Weights of a small transformer language model.
Size: 18 layers, width 192, 6 heads of 32, MLP 768 squared ReLU, vocabulary 8192, 15.7M parameters.
Architecture: LayerNorm before each block, rotary positions, no biases in attention or MLP, normalized queries and keys, local attention windows, gated attention, a norm on each head, value embeddings, an embedding shortcut, learned residual scales, capped logits.
Training: a variant of Adam for these matrices, 388M tokens, 5921 steps.
Each number is 128 + 32 x the weight over its row's rms, rounded and kept within 0 to 255. Layers, rows and columns count from 0. Numbers have three digits each. The size before them is the row's rms in percent of the matrix's.

# layer 3 MLP up, 768x192, rms 0.142, rows 379-451, columns 96-191
106:096118113133121144093087084097188124139138150094142154131117068143114141135067117136135114182072146054122108143166075102112099133121094114126135179109102165130114137173171023109051171149176109063126124143156122124099133157076073138090142147167091150164141162160075147197144079085165193117
096:143117144148137078186112101159156128071167077098073122149139121129158090205145114114162130158098101122124148089109059109132142173107132120145180143117141113144192153102156128135199079097094179124084156107116070137092165141058132149084115130160105184169143103181130193111084074114106165122
099:134138111102110104108162091120085081133131155190154095163119116191095130135103164098178048106097125130089162148130128108112142111073118132105146101131166108106173136111108169120148139091147129114124157084168158132094127136084090101116128101156136135162161101136163170112066145130091125109
112:125162141117106127145158123109086158144125139121101152111077099105118134165162108164100095073123094181120123154172145120107157135048112155034099137111150182141120156173153073183073141104159127093159146169081159133112101160143095121139102145179069139183126150126109103187121155101103125099
106:109162132046102117113106118130188109190098084113145102118087113109133117102147182078092124156156082139103079162152083072135172119114089137149131141101114095129131149111146091168104133105138072155106141135128167183102125133092097153121099135144040181129149117179111113164100119123119221147
105:086130098083127135134125127146053162168162120114111107113120109099083157062189189114129120105159164150148113066062195114075160188121140195085126059102097086205128111154184110130162118109127130092119082142117142146128128142140134166132129079115130160104115138108112161173127150150156110131
093:137171138135130082157116113067127114126189138159153122124175144156102111156138126082146108107085100152105128134149107105120179118101163130102163146120129140167084116141124093175201174133133118130104199103083162095104117105038185104168121079109072134159135146117084189090158090101122112136
097:135125118156117181083142124163075157155144181100135102057145128077063159144096132095140147200136182147131108081115146114129135073118122169113163154100131116110167144120126153208084093063139129130154152166146149132163144109142080114123106094104112185154145200136123134121164123106138086100
101:144125127116146109074150160142153155184075140175109073101145125142141150061194118098124063101171162132147117131179176138150158136079184131105127167143020145027126121150094112186123119121127130163152146092135134099061155048146078148153128148123152137124111148116154148159113147079100167160
107:137098131089134188152140155100170096131142090120177112186129103178196095147138181165134147214144096120105143088094109111095122099120128138086131149138095053119147116168182124133176139091114162063156105100233122156149089115101115134126129111136162128105124086171067153093161147099131129060
102:142097170124118177064146151086141143091091045106142150124104131102085115085091189152147162135164130166157131135139134177166121135127190192094067077120058154126118095096130123123106142165147144150135225116170053143122117113075127165164139144068165158103122155122102173111144121127143118050
103:091123177118114155127160065076162166086179148119198171061197100179125151088189136098153129072111199151143146063129100135121101136161101170112141132135134070134144127106153147185071137101125155138111122130063094112060078099152173093144168104117111193130078100149131114099169113073107119147
094:133140092148148180130152110122102124172088144111142131137140138149152054138130121107132178145107126151129122063107086111152151118134133142083078101129129135117175074106124137167140126149152112100119123170117102185114093120129047146101142070146101164161100184137144102090163151158152116104
126:189109163083123144097169143125106164125160112173109142099128128075151138093121117156134065129127080093154129126100157117122088110128155138178145137106144072136102111187071128174147081058140195125126148125109093150119084052134107117144167170121165117141160132057159109114113150164085140136
102:137168129114159123094129098167148139141166146143136192171193112115131051121127164098218167115148166121051072094163122194106122140129129116124111108100000137106158135087103135069158113086119068129095131136136105109125079104136125096075121135108125122129102139131094196182133138121132199097
105:111110117077146098129127127131133159125117133134168165109164060140165072129183151172146159139104182129151144181097079140099090097152179168114125169097111101162116139115148125185178102078181186155125150107064100088150094126149098092078095140086112111122168091167127138129120093150114158127
097:139111117164088135151126154127152110124127079126114172077130114129162136080102120107177098197100064107116120143126090162055143194123074142094130109121137113124145063155106090077138157118118147069160163116151105198133190156125081128150119133160159124170127168111097108154163170132058116137
101:132223109124185141153208063145101167162052145128188090136125146165097107110108144103128133176139092129109121139135074125110124132112142119112147170106115088163114033159116151091156127112160096183159212113115115126075064105116164143114143117134084136180156142144119155127183122109058090117
037:156139131102156131089161069121112130141108120180146141094123109145103088146146162114113123135126118113061111130170133111101119129098155168065086110059109125071108080171134126172140105119075097060151176138112154152111134081109111158142082122127105196109139160101115158138171091159112134124
037:174124136146160180116175114119140139124179143172141151126128052163126116128109131128097098127102097088103133134124164123101128160092150181133094131017084104149125117120202117083193090093082101091135155131148103163110107124082109076126124143108110225124142149129167140118152100140119175165
096:150066073163150108146119106108088174114139074161145113138114158107082107081138133077142126187084078147140065144192070159143148139093153110126083130138118100132093112103159148108155165100058143170136100124147142126152100119151050159137158170125092102148160177175115107127170071151115113183
099:148095117109114130177130087070160097158140098185151131139129111125126091095107156103129118098137120087106140126132118135131134154111071150088129107104147103149142142147160082179082108104077126136155098104157159106085171129152133081128137124160120169129192118097175137161096169079054115141
096:140134138160103096118122049113196160116092147155146110109112140102129157175177111091140117124121099128126102143197119185129156097108081118120152160057132099174087141177157172146123139152130102105135163107105151144131124121117102114141088164131150120180158107104144149088132083083112109146
098:150156107157103155115193193146169108130107100156128158146145129160127120103107131153086105118138103091148124141145168080074132116090114153140165152150104130070183093117139131135098134134138139139192170158137095138161173081071079090131146072130171151130077098081098172133116133068125168148
108:127121135124177133081125100140149151136080165142144175139153109090134084124083108100134061127084167109057089140080067106053152125127087179149162123094116174087191144163130071136135147128107075142126168176115124255120058149126118114094094106124129203092150184094113139102148153129137122153
115:184148152168194102192113127116162212053178179117088085145136130124136104065190145123090095125116158141151140100141160117115088188115183124132143160134140135156113046079142121138067093109085136129118119125111069115073151105115121181132149151121140102145132125140125128123138132132124136148
105:110120099129120155113093067125176145163092060133143143085108139113179133090113095185061127121121119176108152125218139133061181090145092091158151171088091179103103092183141117083086119085148157139159144159185077122156162159062145168111097128139163136092111135132133157129096132082130163120
099:166097097086192159153143135111089160165156100122116135164137116129145158146105175110164138157149132122043140156122115145123109097145155128120141099075079052096145068162138126105137095117081094131174103105079084109071190108113149148169128125142117120109177145144120138127089115138084146133
114:095174110084132138160118142138116148099214098137148089105106147149091088150099112111160099120108095082148093112149128142120182087083132108059154116056095083092123127123188121143133147025099083087112139106140165116129156108083102122102141165058068165133116142114188170142095133153141128099
102:198080130139108115164200083132158130160178117104133141129140113128131107108146143189123127091125166118098081120106122166099158135109125138119122075115150148128141100103132100181112146134045144139105118119136139168123107134172130160103112052156151122200177131075145121170167117122130121116
097:142148118156123106134167047115164095104136105122097125138191155130082187088096095182087191151100101167155119211141066145081139116122095133117077121147157120136219122101127095096095083121103105117141135175139080107158119098107082166125142099174110221080113156201127118148151118132153192044
096:193187153168141149122178082142071124182058168163134176168117094149110104100085189084130101132143123162109080105152099111118072117155076162109079061143089119126087099090067098161138114129122155182120136113085125171111123111108102079081138174079102128115117101155207105140152108120130100112
090:114130136118137181163138158084132113089115092144169106072098148144073132136114066086118089102126126164144081062078110173033149130137105120105086139093121119021192130170146182103097161127105107099100153096127124149162117122086127180129115113119091104088164160114116184105158082106119127115
116:158168129159208164110155108117167151122069114116156148088127129110141125078125110133146199151150116115099137159161120122148081135106125115131107141103120058134180113086135063048163120138150109099137194087173146089053103067140186091153171180131120156135102149158075126110145137137134143116
097:204124147115139095147102123105132187168065088115115120162110104125142185120100122129162127172136129165153159151108137085139126177112149124113094123134151051157109091135089147150159084142132084152112111145108060135147110115141070140158096134116097205155139118131165138098169102116082157092
097:078218128118080124141118120147100206095120088135126077099088079158039153188175111085141089121129083124123117122097138061087083098119148131094057111135045149099130138122130161113160149155121123173153104167118191086147192108084158131099130191135155133142106152121108139100174088149111115176
103:118129165175147106145149139123089155144084126103114098141114114139132107150060134095164121156139092147116165174134119065120111098139070144129132160128148118122148139080104088160113089146096144186166154155064106096129175088079089131108107124131173179148131133082130211142156122156107157170
096:099076125124086142125137076158043138121086081145057061129079072145168151146183132091139106115166065129145168059140139095146079113115097155125125087102104151048074152129155132181105104116144142127153111109102095151130190113098100154044125099131086159114122182130148140082121143147136137132
102:103131130072131087192127144062133179112196123118195079175113128110131132134166139173195076161192134144136174163150156142133145181118110164097164075107119123132079127114127128105105143112129161134119134093087138123121159119160176115156142106116110153124100085163049142151122091103126091111
095:167137123101155151158150144102097190149099114123195160111167165142119166138121151120092173158093097165108145141137134116136115160088118105157148192128141098161073113171118072183175148119161178119188122087091117132047147097113124084124143150064132145089095175111068098120106147139123099134
112:098103103107126149117101128147137195134124137127178064130166126099121100198179170139125140091144111145087176057124105128138063105100138168164127121127104063112103153126123123096140176104163098157144112111154132102117092043151106070169144142139095110164134124151146121121112103233105136149
104:080150121099153064153137111108102137131152131100092130137106086118110146125146128105191186098147111137071115115115152149165061154077220124144109100130118071132165142120118098119155157127147127107164104115142105098111147140172136136115113163168167141135101153117132116203120154134118133172
099:129149067095095154149155131092137114181101143106107130102151140112112155113095150108114087059126108136120155168107185123162056171068153173069081087118121146117151121101108081161140093098180138087166098127138118138066127119083088117080082131097074189138170200204095206163154143176155120173
097:139202141064070108110156136114120160069162147182129175058129174145060156084093114141087103147131108139076190149107137121121091130094132116163164109102151125161136115218117142132204117092108108097131139089145124120149154095105133126108108170158031109121128105198142091089120138138031107104
095:105120125139159136149161041149084177181138098089157124135091116175131141115100079169145182142139146104163113178146119151149181143074100131113142120093151124118133141139123143144080094114138101134156170161159110119075124108091094083077102122131134132112118091163103146112067083127115122163
103:076072123164138160177183091143128134113087106158119138113122082188148120130099167143132170135120155153148093145100068098103079195138100142143073163155122160174134133126123137164111064127174156130183150130227066102155078103156124174120108104062168106140152134135115102115096096090140126153
122:170115120133127182145106104117157136161124099144099102146069049098140148109184086109186106108144138148090158120177101115078109144121114136152142120085132155121089121177165069160078103105131120071124109114120029158166154136097133130093128186099154177149139176154167172155119039097134130153
110:131146131044094102145142087160140154096131165171112118149147140161080119130100142094120117110140087131125092140199127106140124108094069111120126102105042097129116129161110124148099154072149102105170066151160211181092131095174163112171141153149048190154120146130200149133193059085100175127
089:172116103141158180161136095168126123148120080076103133067088127177148131138073146087072096080180109072080109091138086096141153138110127176098171134069140187125082078164155124127179118149153114078159116086103190126139074159075174112125159081043083133139132225162111127147147096079124139145
101:072102137127206137153111162117137193141189129115114108084124079164125106142125121085109094131110100119111074114148065139157115148089113162133114164126120120114122126116146103190136099066142122143115085122101100129121151108147081122099096152153112115146161109100113102094146056084124183096
096:171105138148164123191129090073186115137156203143096177132152156147115113086082135161125138157166146174122166127124130165109125136129168181171064157069109153141110116141144124149103122133145100081157112175142099120079129085153082100096063153152127126119144101092098120096143128180112155153
100:169115110162174103113112136163167133107110156145104102137134120158168120103136127104122085122144125093145142101121158166092175163139166154080099129111154109138133114120138087135198106097080185145069152132130174209113143074173152101135066126097153131129093110117146130185179091172155114145
082:105136145136123061106152168107162110130167144218143164160131009146095111137111160099107190145131137096106156179160160189114135093151148147143102146145100137121107114077147115123159113107160144143116122132209150117037141149059136174184147109160141123105094108104156130079152093154158104209
095:165135047117164172097128134107121165119190153083139158078127118155083162118104130151110092121144060122138140153108151140092125129087110154137124069108117090087101075127128143091088096116136087125107125168140136108167124137114153170095108114178060122135093141114072118115118138161099163160
106:136188123180141115042104151171107070176130119206130102128126134101036087138138135161100116120154155137123174124169107138102142166132190161157154138117143151079143130143124135165153087148103114084134140135091148163155135113155141155051089136112169118135132141168143147190098086093052134067
094:088148063141101143102161152150131150163150121134038110114081091217093125124127123062125095135098129055180103118135106075137103144134123171125169177123107107071152129128153128161087083115130067170138100178100178119119166142122097191082158144148119142141139162078142188154108077107093183122
098:160116059163123160106189116161093155145145188173105161113125145169143127141120127142129111078096136152177117120129180151116126099076143162156109180164142118139100159084080135100162109121099197112145191047154082156123167124166130116124173113108114117070136113114117143173090055082141164185
113:124158134097155039157139111143193154117185176150106180105172128098086127143128153132098153074086121152112093112178141134128143091114109140173114112137096092182185081134102170119127146132112132100093113118085092119124154176205154127146126115107124115098148137134114140141202092075092138126
102:160161118123094091143121151139116077126074119146124133143187120141150117077096134202109185125114091102119120167128190138149066159090094140145059085131073052118166063101118142103127090119150115109196096154171201198151064100144121094156075129106164125163132133104148148051152132145101159073
109:071110133142123150077102141066149186170123120104099186143162076100164090098148112122138099128151132059146075188191116127092175138117108160159179141119100134095117155127156162143075102070129119097174145131183185076138130122153107135143131155126155145077130086111123119208145095096101129111
084:108159143131144143076099177092125110182163128105157062171163068080167093089111147108081113105131158154068099145146080123130061122100109187070135099130137134158091124128099147084124102115154075130113133162148143088148125141103166078110156089121145138120116146108136134085160148174157127142
104:047144148102146116111117137109138138124115176118088154131133136053054105122159139108127158120169153110142087126102201106173073090074106121194150113113141183128136109111164158160074132143141183101157146107116084130167163135131191134136092127093146121161166107152142146128158146151073149108
102:201121164148107158122092124141109100139097144140122124056135127132139080108093120152088179162117113084104138161134171081135162147131162202079115102104139075127135146145104061092152147106142120097112215083108153082147151090167109166131111122078124169083088138161141122147080093162095144123
102:124160102127132125144194112191090149148136153136124172125085137135141153170109109070148117122074104096062064118208199144107151123080175136143096104120152121175096087166139142133142125067162102049128161169131145114119086052119090161127097085112117133096194160141085091127152195136102124127
119:142168126160151153163148131138139127161142121108150145098128096155126122068106091064116077137163129176097139170151099088110161143101083161117102089134128116141123126144101115080116119150154147111087099084120145145042101127133162156122146084164085136164110177125109105163195140127137136168
112:138062111106154161081132060113174125119144113131157109081146078106110123151144124080122082139112100143121132145162118144147125098098138112127054157105114102087094120114143135065129109139087184144119188066159167111071137090137116117194129197086157122183131140156159170148135102129163095182
101:178151082159115105088098119156123182124112091128107169151147108125130108119161082090098165153101162156046154167076088217093103160127136123122110093119118093139097076135148106143070128111121121135144099169082151127086145157110140154124152143169115168116153221134103131140132106100117118195
098:093104134102135145103138162125160102136118078113150151081152102116166118120161020088129086112115055162124109176140121084073108095097195135171108106149126173109132118139125157163113105084100144088109136143077101153126148147151129092150108172187193117109107157080189138155164152151090139096
112:090163153124118127157128136135157079161093075133169108142196120186082116114108118182161164112097143131097104134106094161088175153114111128097151115107048087085157131141078122100136138100108111159098154076167145112091162048131107148180119118097114134138163152197092196171127141167117096083
115:157160135102123156079108083147168109067141123151143112094105105115140134102088182131116113148074102080135106116170161111087103131117151143076142162137126090110171155105153116174105115147060150138145134120099143136144158084141145143133150213126090146140083118069105132134101148105113179162
094:119113139165130134125154153092130116166149128161197111199163126157107133057049140140112100077175066191156176136123146108134104136127117136134126055147111068123166132116099059175106122189062151102138104154119093088153157133113125123104161119075131183142114131116151157156160143128165090129
034:171127084120162127113120116101137147102114085128155122132152117131122129117148191108140128128117114110067075194132147128074171105086147131086097146036098147111170098163125097131100140105095068109118116166138136133119113084113073101131136159145094201102127190141154139107152058122118173110
100:081069135173194121165193081191157140117135160160110184109073085143131171106158114127096122105077122113125141158164149113077059141128147108106107151111098071137198102170118120095170130112122163062141101133174096079104095136178133132114128112121153154112192094117122148150174103075113168127
# layer 3 MLP down (transposed), 768x192, rms 0.134, rows 379-450, columns 96-191
109:088116168091092090162076084151103109171144138133078130132139099109091132103068154086175067137144122132059118116141147157109096125143093172078140141095098138138138092153142148163188160166145130114152109175096146143159090166071106083093071128153075151153169112168159137081185162092103117109
097:092137146127137111098100125143086113169147168125157139163132096108156144135162103125089128116151105080127160127071157103113081139093113094100078092152201135087085088070151079130144048114170128100144157085155197078140043130158149123139108105177109130148121136130153075135119118115164160130
101:156065107179093137121118124145099149153116095113193130129191114090121128148090154111179054107142071169070127145073144111086096147189127100135091120113149157120142114097108138147099155100138155115116106127162158194103101167075140116229174150114143128108073111159130134095162155137131126171
111:144138110129131136110080123111120081053129113160076142203086095122177148097145153144150093100121157142172133087145102140093096122144119148086199113105093086130134169105129083115170067160094147176118141131220142134105133096141139134149159165120135169127090100127201110133137169112072120089
106:145062093114066185171101166148141091101117090099100183125097118128131052143123164107115111126066109174166114079159109040113149098123139111156129151102141160078211156121184139115145099183145076150137135215189149093169155151135114102125129140155084078107142150126102101159121149132120137119
106:140164181094174126176124173130132100159159138169118161139140165160107111063122098144116084107082065117162121135166186105150113118109131119108127090093123139157087112119120081091097158093146120144063124114111127149119129111166061157121159082145156120092136138153170107156101140119130088139
095:116151122192134150178121083202125073118110151164182113146152103106147122117169096102187172113149133107120197137151119129107166105173098116131158092171092140118162165109100124141116198138166103113110135062133141120067104149112102115089174112096101063136112107092160144056167071125145170138
101:066165079107139122153110174169150158096126125121111149227084173105122166177164105112086129114068098152131156115139115071125108126117141125127129139134144152171100137105118120126097080159105162086131155120223148110163128163106118174139112168132122170154196113103119160132094171159144090144
102:159172118139115131181122145127114111130162112162134139151115138108158105156143133098072146200197165088141173124144141089062130138112106081164090125097183153142178106181054147139056126108125116151078189108134093122121086136152088116129122146110155109108141094080084147150127175152163118112
103:069170150173071113132121115184094135128108106146116177229145140130115178193151137143173110157122098105169112132132096092134158113120079093175137093111255167130149173122114148153103146153122099125147097097103116154120175071141132127130090176148162045111114123110131108140118134063109094071
105:048113195111052086105134169093123072125103197173126156128053158125110070160140130192161134149135132157080114091128147128158096216107143113102140085129186053136095159130148140152109097097122127182136170130096109161166143124112147121093132106127189109134120075181107120149148124121146087082
106:084080130089157139131091143112085070127149142092085128108133196147139143139138149122128111054127150140181164099128138121128147154131112085161130099204144125161170128121150158112074119090068195069152100200129140082081095084085096148141153145118091185087107140126116113088064141147109151132
095:157112135068095032128145143130119124114208153119102064146121207119138065138102139163109104072108150197153116147096144153105147104156113158114163187237175059143155089157096165090150194124126124097152135170090134074116102097111148148072151099105106207126103111178142115157110089162132100102
118:148071166126131101091139126156135143107103167153119170212148131104079093160103151172131109092210146071141166151210097172092108115088145133153196109142096138091125157122094124125136107061135130160118115142102107068171151124122187125121133137149136116139133057116123147115089123146120118122
104:146073159181128158163138112145146098125109151122111163093118145140162174099099140160152142141130076116152150106182134094116139164193076065102127093137061120121162149173155059133086168081121088111126192137174183119134099103150136106129068144099127154165123149143124159142132156103208143160
104:032141127127155077072144071144143082110072128062129135086094156078149159124097130100174086157113113164113063099155105097160120173121099152149147099138123163139112155094080106164110138195121114152127173141152107139079174121149111175180138119122158087118148133235124116101146120156171088145
099:177116092132107113173114065127108167100114160120184163107130086160109088155168155147113148129120099131127200059087148116131149143140137124158137164126162134096163119083153111189112132084130084114107185085115041097171137137138127155171132163150159053134116124175129118112174143105183115145
104:098176167151130111172102140084121088220087159067131166117128123146131158088071133134161141085108137089159144120109127097127132139196125176101103120152143100079122168137128117128171153098144134088134163116145144149112119069099133131114133138092130091123173153112121104129120081164111153102
034:143119154151087128041101102148143158128158107126097123141171084126129126134128141136135134041146165163089107094104113132183177143137145132128129090115148089188100108117130143112136123069114155118113187088119145125143158152131128086217178150142137078088101099197131086191097122104166018147
032:170082129193148090127120155114165087124111136120138087089127120123132154105150105144143188103128135108097089145104116176098151124155116145137157101187156145142089106067105146131178182078134138128083115126151130130086101167152111133111187170101110151081123142117133151155179120218135119156
100:159119106108126100129087162111132155156183186185088073154036128132126111163135177203171140102091120061172126100116097068138149168149156135167096147114133062141139071063138112128179160078119141143128128060159174084156147157169159169124156179129112078109110144132130122150161082117132211102
102:117099097131081183131150160136176139147118186096152069107141197124150103114098124154069099080110162130180099126074116148144174167132108160109187104094129140118107174080205146145147207086144186103122131175150136130126153072086079106146109122145098180077126114098124193143104121121127150124
093:137133129170109099171172157164079094154115122131135103190123109154097109156137175108124125092104076114105132162116233092200091167132142173135130125171118118165078143078120089156135168109162129169146082123145107185115133144146161160123081100181088108154116109107137114167137102142160106106
097:109173110091072107156165128142134142087126157169119158118197076144154113138131102118119131129134125108172128116110145086143157141112088083207147085125224120100167087115099186180140135158122111150138073071178109080110157126143106104145129097119087107122108148117139078158132176159149142114
105:127100118113139149140161145154159162141116191070129117183119085119138127136132181121137110122116157180055129102105105149102101161143074099125126096162160146083113147080138086210152172140091189158079148159047131134115096180141102066123154146176133147190161096204148127094126191143160109092
107:156093105172113101120123131081132145119091139106123119054168066185123118115162094101131150147127063152134102166116130129097146112122125112136179130106137125151203107143134111091148112123158118146122116104139130126167134082077116106088111139139094128041125073181128147140127138118130146122
105:135072100097090131188137093131077165161110249081113165131097150114069158067108120146227146165182142087105175102121101152125127096129143157135104097111130098116135131128107145134098115165126124113125074093106133110157174111112168067134135118171144140165070150054120128104158110122187110169
100:148130130166088112120129082130127162177135119132118121171139245054138146156109132091180159119116136167183145130098133122160122112116146079103151156179091107122091149172128140148115157105120103122158075101115150090123105163173160140142116112144129098045146150136114139123140187102129120160
112:097086118136089175079170111164127125087135147128139177099124136120126154152129080045115105114165131151170124082143177116104128126146156166139147167106145158085096139134094129111128151084137156159108150109100096155213127135173142155158094068160098058123107142150125109152084137077116161112
107:143133109117101121141190105142161070178155123074111173151181116174132158127195158115160108062131125177115158116115114120117132147091098174147152106092180164129113106123140187066133120163065089122177133103129112136149155076183134086149111161118086120155128125111103079062172061143129119128
094:118177125134126071104121100131134137149129124162152185115196179098117118135167120123142091196104154120150105133090137123143139137119098123108187121173164167132139168157116140176147137156194138115080121149134082066119143146107139175091169119162083179108094148158143141084058173093128147097
097:126140105119160095111127111084111154134114150149107130137180124108174137081127152169181146135111107176137124143070083062169100100145150082141171152102115174090129113170151133105145144131086177123093136127115108078152171094138118196089131148052108146113056139154058093105140073176134094105
092:164073106147103089115114088178145067169138141125181085118104144125154118153114158099127134126121120114168131134158146128163121106137112151157133159161148103128077102112123125088110193150087144161162118000141143121127110161145152096194218142104084108104131092102074083114116118155167122154
112:138149155122143192124110126117105097123160134138110163118139076037136166113141082123160099152119100144063169173127123061151121058187109159199085084143106108170166092201128109165139100131126125111132101148142176155127116138129134149189122139144121102097082128087159075115138153093116201056
100:085167153138160127111103105144153168101141098139135127081156138109142138102184131094144111140105101123106108116125117113153122102171170091103127128162109127154127158110149093108165063162118123155105110216148170104044103119112116085143158087146150077098072156148150122128191117118156117118
096:166169113147172088143189229126114144069093158087135178112145127101074106071164104089078165121117160073148159148169120136095117123139095107142129149216161084103115084139154108199173097141187102156111089176157048156153101130138097166156112153179132117174194096094101156118112166128094111120
105:164157029189133173133135168179093165107075145136096119088125102096109184192098081138096069139130169143120122091119133197129187129121085093149106109096198101148110082102132121154190128158177105124130109110138108143178078153162142113115075146131135177136165164174111123143117103152128184172
097:115162139097134082170097120147174128158105143109065115190069118077153131086093116121152146185125139120094138108084146147193180118142104163094138141140135140172116130102158156133137063116135100101116196183145160161161149109135139121110096115182174094150133134111160120050157154156112178152
105:129102183080218155144115131105108093065163115107125118106107095118120122173146084187108056070146088055139102159099121155131152114122082174107140125097133139135157139070139092091118146147164097160073140135131169133188107183146123152100097126082114172071127150106129094175140157078113131162
096:159146047153156096162099199188147129079093134110141140098184076099110125142155135121176122142078098179127165119109144068138145123134094167184116119126137133102134118155120149169178151161187179082172128065124088191115159135107167111127102174152112120088136113163083086156150079127185126121
115:068146157131103075092102106219147117097100172138140138074166132096134138154136147094109096105063178138119134143173150077124162127106112141121079144142064089152060125209220149104125142104106117178101142122125078141119173128156135110175163193132102120147148125111123121171089128146126160163
102:129149091071153107115128135127151156182109146134106090174167226120128160191050121153102154170142096126164108165151107152147174142173093104127138120174093140154118163142108130148113144125100072162117121146136200087147100144169147138115102095103067139119207152073169079081128127110147130119
102:085131116108130204122142152098059160153049120150130118110095119148127152159106104104125160119099134123129154066120137105036128106102141176126055088121102131086094132131195170135153107189153095192139152099107137123133134135138094083170115133142179122179122183130115081174157135139091126106
101:127152133165165123098125097072107091116209117154112168110093130184127111113157095086165106057105152131118183150137114125102094086119170108154150131132154124110061108063140128173123154077129179092145116069067100158121205116138079136079083125146142121119111068136161096135167054191129201126
096:144161098145124139124117096169123137087135135093069134205108178131121100088189151158200091141117098110073146065129074150072162163126110137083096108161126151127098108132126126076169092144119131115185125125146115135088140119149091158118155211139194057118114135180176142102111148116117118121
102:126070114104084084151137118129197136180176149115157121110104162143168139099140159156138127166146132121118123102168159114153132159150092180153164135157132133108127152111187128094103135136098126070113140064040103137120226178092201076153127107140150071118104144148095148091180134098125139192
113:118056100085067128147174104191125131204116187116136123110089137131157133176125112161148188132161161162061129085114173102124111084186140171189127105106133165157106115146128176108102085155123131156151086095128171172129069153080131114072115184129201100153090174149145171174099117112166093130
107:094117140149125152118136118109161096118105107108132112064151147159152148144081151104114141102105127044070153144118140110157199162103215070155116140121160133082119128103143171132131183127170150140092156141162115084123189142169135129159104143151152112047124120168131144152157104099159119193
091:052182129158150098113114123159168190120104128104143106137137106144141068107159138128156090134130151091125121104152090112147119152116107159162141114198131180164102093120180137088102133150169159147194113116140134117106138105104119143124148112126136068121138137117111128140124110134086138131
105:114134161076138110136137162130104131127125170206117089150088107127130161135138089164195150164108086082117069109111104152146167134162145177119088093120132106178108093086163148130110132040166138164104113068158107132104087125148139162184107058142070155101144084138122101083101100122195136094
099:155149180126144136101106161135103141165110111100135154150076120171133107128141088111114091166117117189139131106118140111127082117220130160121130106152059155143137153100116136086147111098182145185132066109151148100124088130130135103157094166157198078083158060100079099159159219139118150164
100:118181159129139136139072188111113138112119107092133146141142101139155113115159124123116121106121187106165077059089100157107083133151088177133082160165139180120110157068116130135094132124192109163079066115199137086141156068134159095121174113105136096136134204107117080110186131030084133130
085:098131067122105151103083110111130110160130167120122143118078108133136120097089122168111180139120151104064157128083130100166132131140142174125164177114160169117110142161082131184106068204201164151137089167116140191119107186116125134079094136070114068076167111062101110128083169141132071071
097:104159071165121131134147100117158120173093141129117134120136156108139092107126090152127118110165208157118214102143103140112153167129125128164130105146128089176120123093089091135174128152122150117125124081172124101134112120052172165129176184103136079087136154188148177124154090090131165141
105:190118169085128143158124160127102162094132176095127157147100136160153140134171118159129130144101162088142115112076148096134129129086091152140151110139121158159130147155191138095069095138137101200063110161181147182129120113107120101180147148134092100119121140088099200102135171043153157101
092:103204122152137125188170133091117117142126119148173147123114089084096080142135146051073085133130141118148152101140128097107173111140079096155151144128147095135131115115124124126160117157166137113083131079169109085102220110185161099180153107140159133176059161128118068134143160114121154155
095:153117169109090121167118149119135099119134141159191128148160128119157139123133139147177112171101184115126149082111126090124144069160090100182125107103079177115144122097131147161084104132146104149095113000164090084119136119130099152147168120093131088102144110104170170126143187148127131185
111:119064075100097133180102168145151098097123167132116127152170119143163127136148144127142152137084135126142106149152149135124123132141116172101120117112128137091202070114152130100092155124073097151175101120106144180122137145138178150179089144078065097114102175100107127148124178135078107145
100:123189119120069147119165059117132126162110116151100109095124151134114187089036115113154148101139159145149132113145129088181162075102146152156158074118196076164078195126157145141129082185181149080131158066112087144081197168080095132123136083125138075125084139142115065153099114125135139092
104:118197165126142122123073127126085089147142128156109138139195119131134159160092060154174134163154171094156126155113205066174116159128079174143156106132169098129129162077108115123165131146143096151126112066087110098121116154197110141138184081181110155128074144109107137118128105123168060124
096:140123121130096104105131111115097145121100103166157114145145152140075083159101178094100097089114141109139172114070156123067120158140165132152145143136154095139107175117132181145136095100127155145132108098054143092075215136102128086097137188159167077126189073154122110114150137096127074119
105:108206099148060096116124138143103142095104140133143093089100119152195049170130072154148108119116147121161154152067134079195135110205165151134113167134188088158144129145163075175087138061188112152117110155196154100077127100144170128136117122142106132041085108157119162156114103109153087112
101:170159167145141198132123107152075110146169148149126129172145149135147090126171131171166141067144183033124127117106135131120147108132086130127088084114041138087041081116082140143104128117071136086187157106168130144130080070157114139118121198124173111142130133044149139147070116154097098158
104:060165129127124154126088108149191039138108092075152131139140145123153139125141125085141129148107158156094166166135100108127139109132156104159150156133120122127155155163107092113143097136108147101150162169160117127139207154097162036120128153097187172139101198214179087076168141165203074121
111:111109097201113076154124207134137141134186143120118137169150153185113142083128096116059134124079150126111148154164091144166108124105163126144163080146111109156139118157168145133130158171169101098132162164148076150151150091073108086132117175136128148140099128148056092202071154118103099123
109:141121129085161198091142161150129085109146200127191134081113150140126042117192145165133122132173184061114142159117149129114114116108117108150106126106118076140121141087121128139112117128142093175155102099181102165104128117180183153150112142158178126106083102161207167103169096129152081094
100:108132121145127113118073068135111173112105138158081089137144141106156108095176125140137093170150147145093153135087172075098154136079097126084170147172171169125115143107086091143080159140098126133150106157076154077161112192093158144120168152176153084130160117102113145089176096122174140119
098:153152161082129151126071137118079090134161165071140102064135130135105123142093161170133251099162125173112124195052133113086142149118133184112135060119160175150045122092158145112116148126102136171102085180150145126149143113149142084187153134140111144100116121122175167055118101127161100129
105:098115110148053125144065147106166114160046121132155094194147135142123146100094119064151081217076136117132102114139126068147135139150117121176113088115123167099123144150145148136132140155140171158084116053160131110155125132144165136172089165120051137109138102123121185149108146160115143173
111:086130112096031154125126097120095085127150111112137132106131136146148095102160144121124118127108099176112148137147113134161114145107109116143113185158080117034151116162086128162127150161132106118122135122182158207157116173104107138096123127130153155189180178101107124181111105084112138209
097:110160104090146108117112234142123201057097125092120129053142146190083132153113101150100088128120153079171172122123154130134129187115136128132112189168136126149169128111168154153133157060136113114111089075125096075121131188129127126173139081141070124120106108152119111188116125116067110126
031:137102142141218116126119134154116144127132129143200135106107150088114149171127103131135099166106044107142126094111136070091117142200148093116180113140215133113111118114145099137124125151148149064127123081150098127145094130138121128117180150136147082222103175092093118118118126111121086159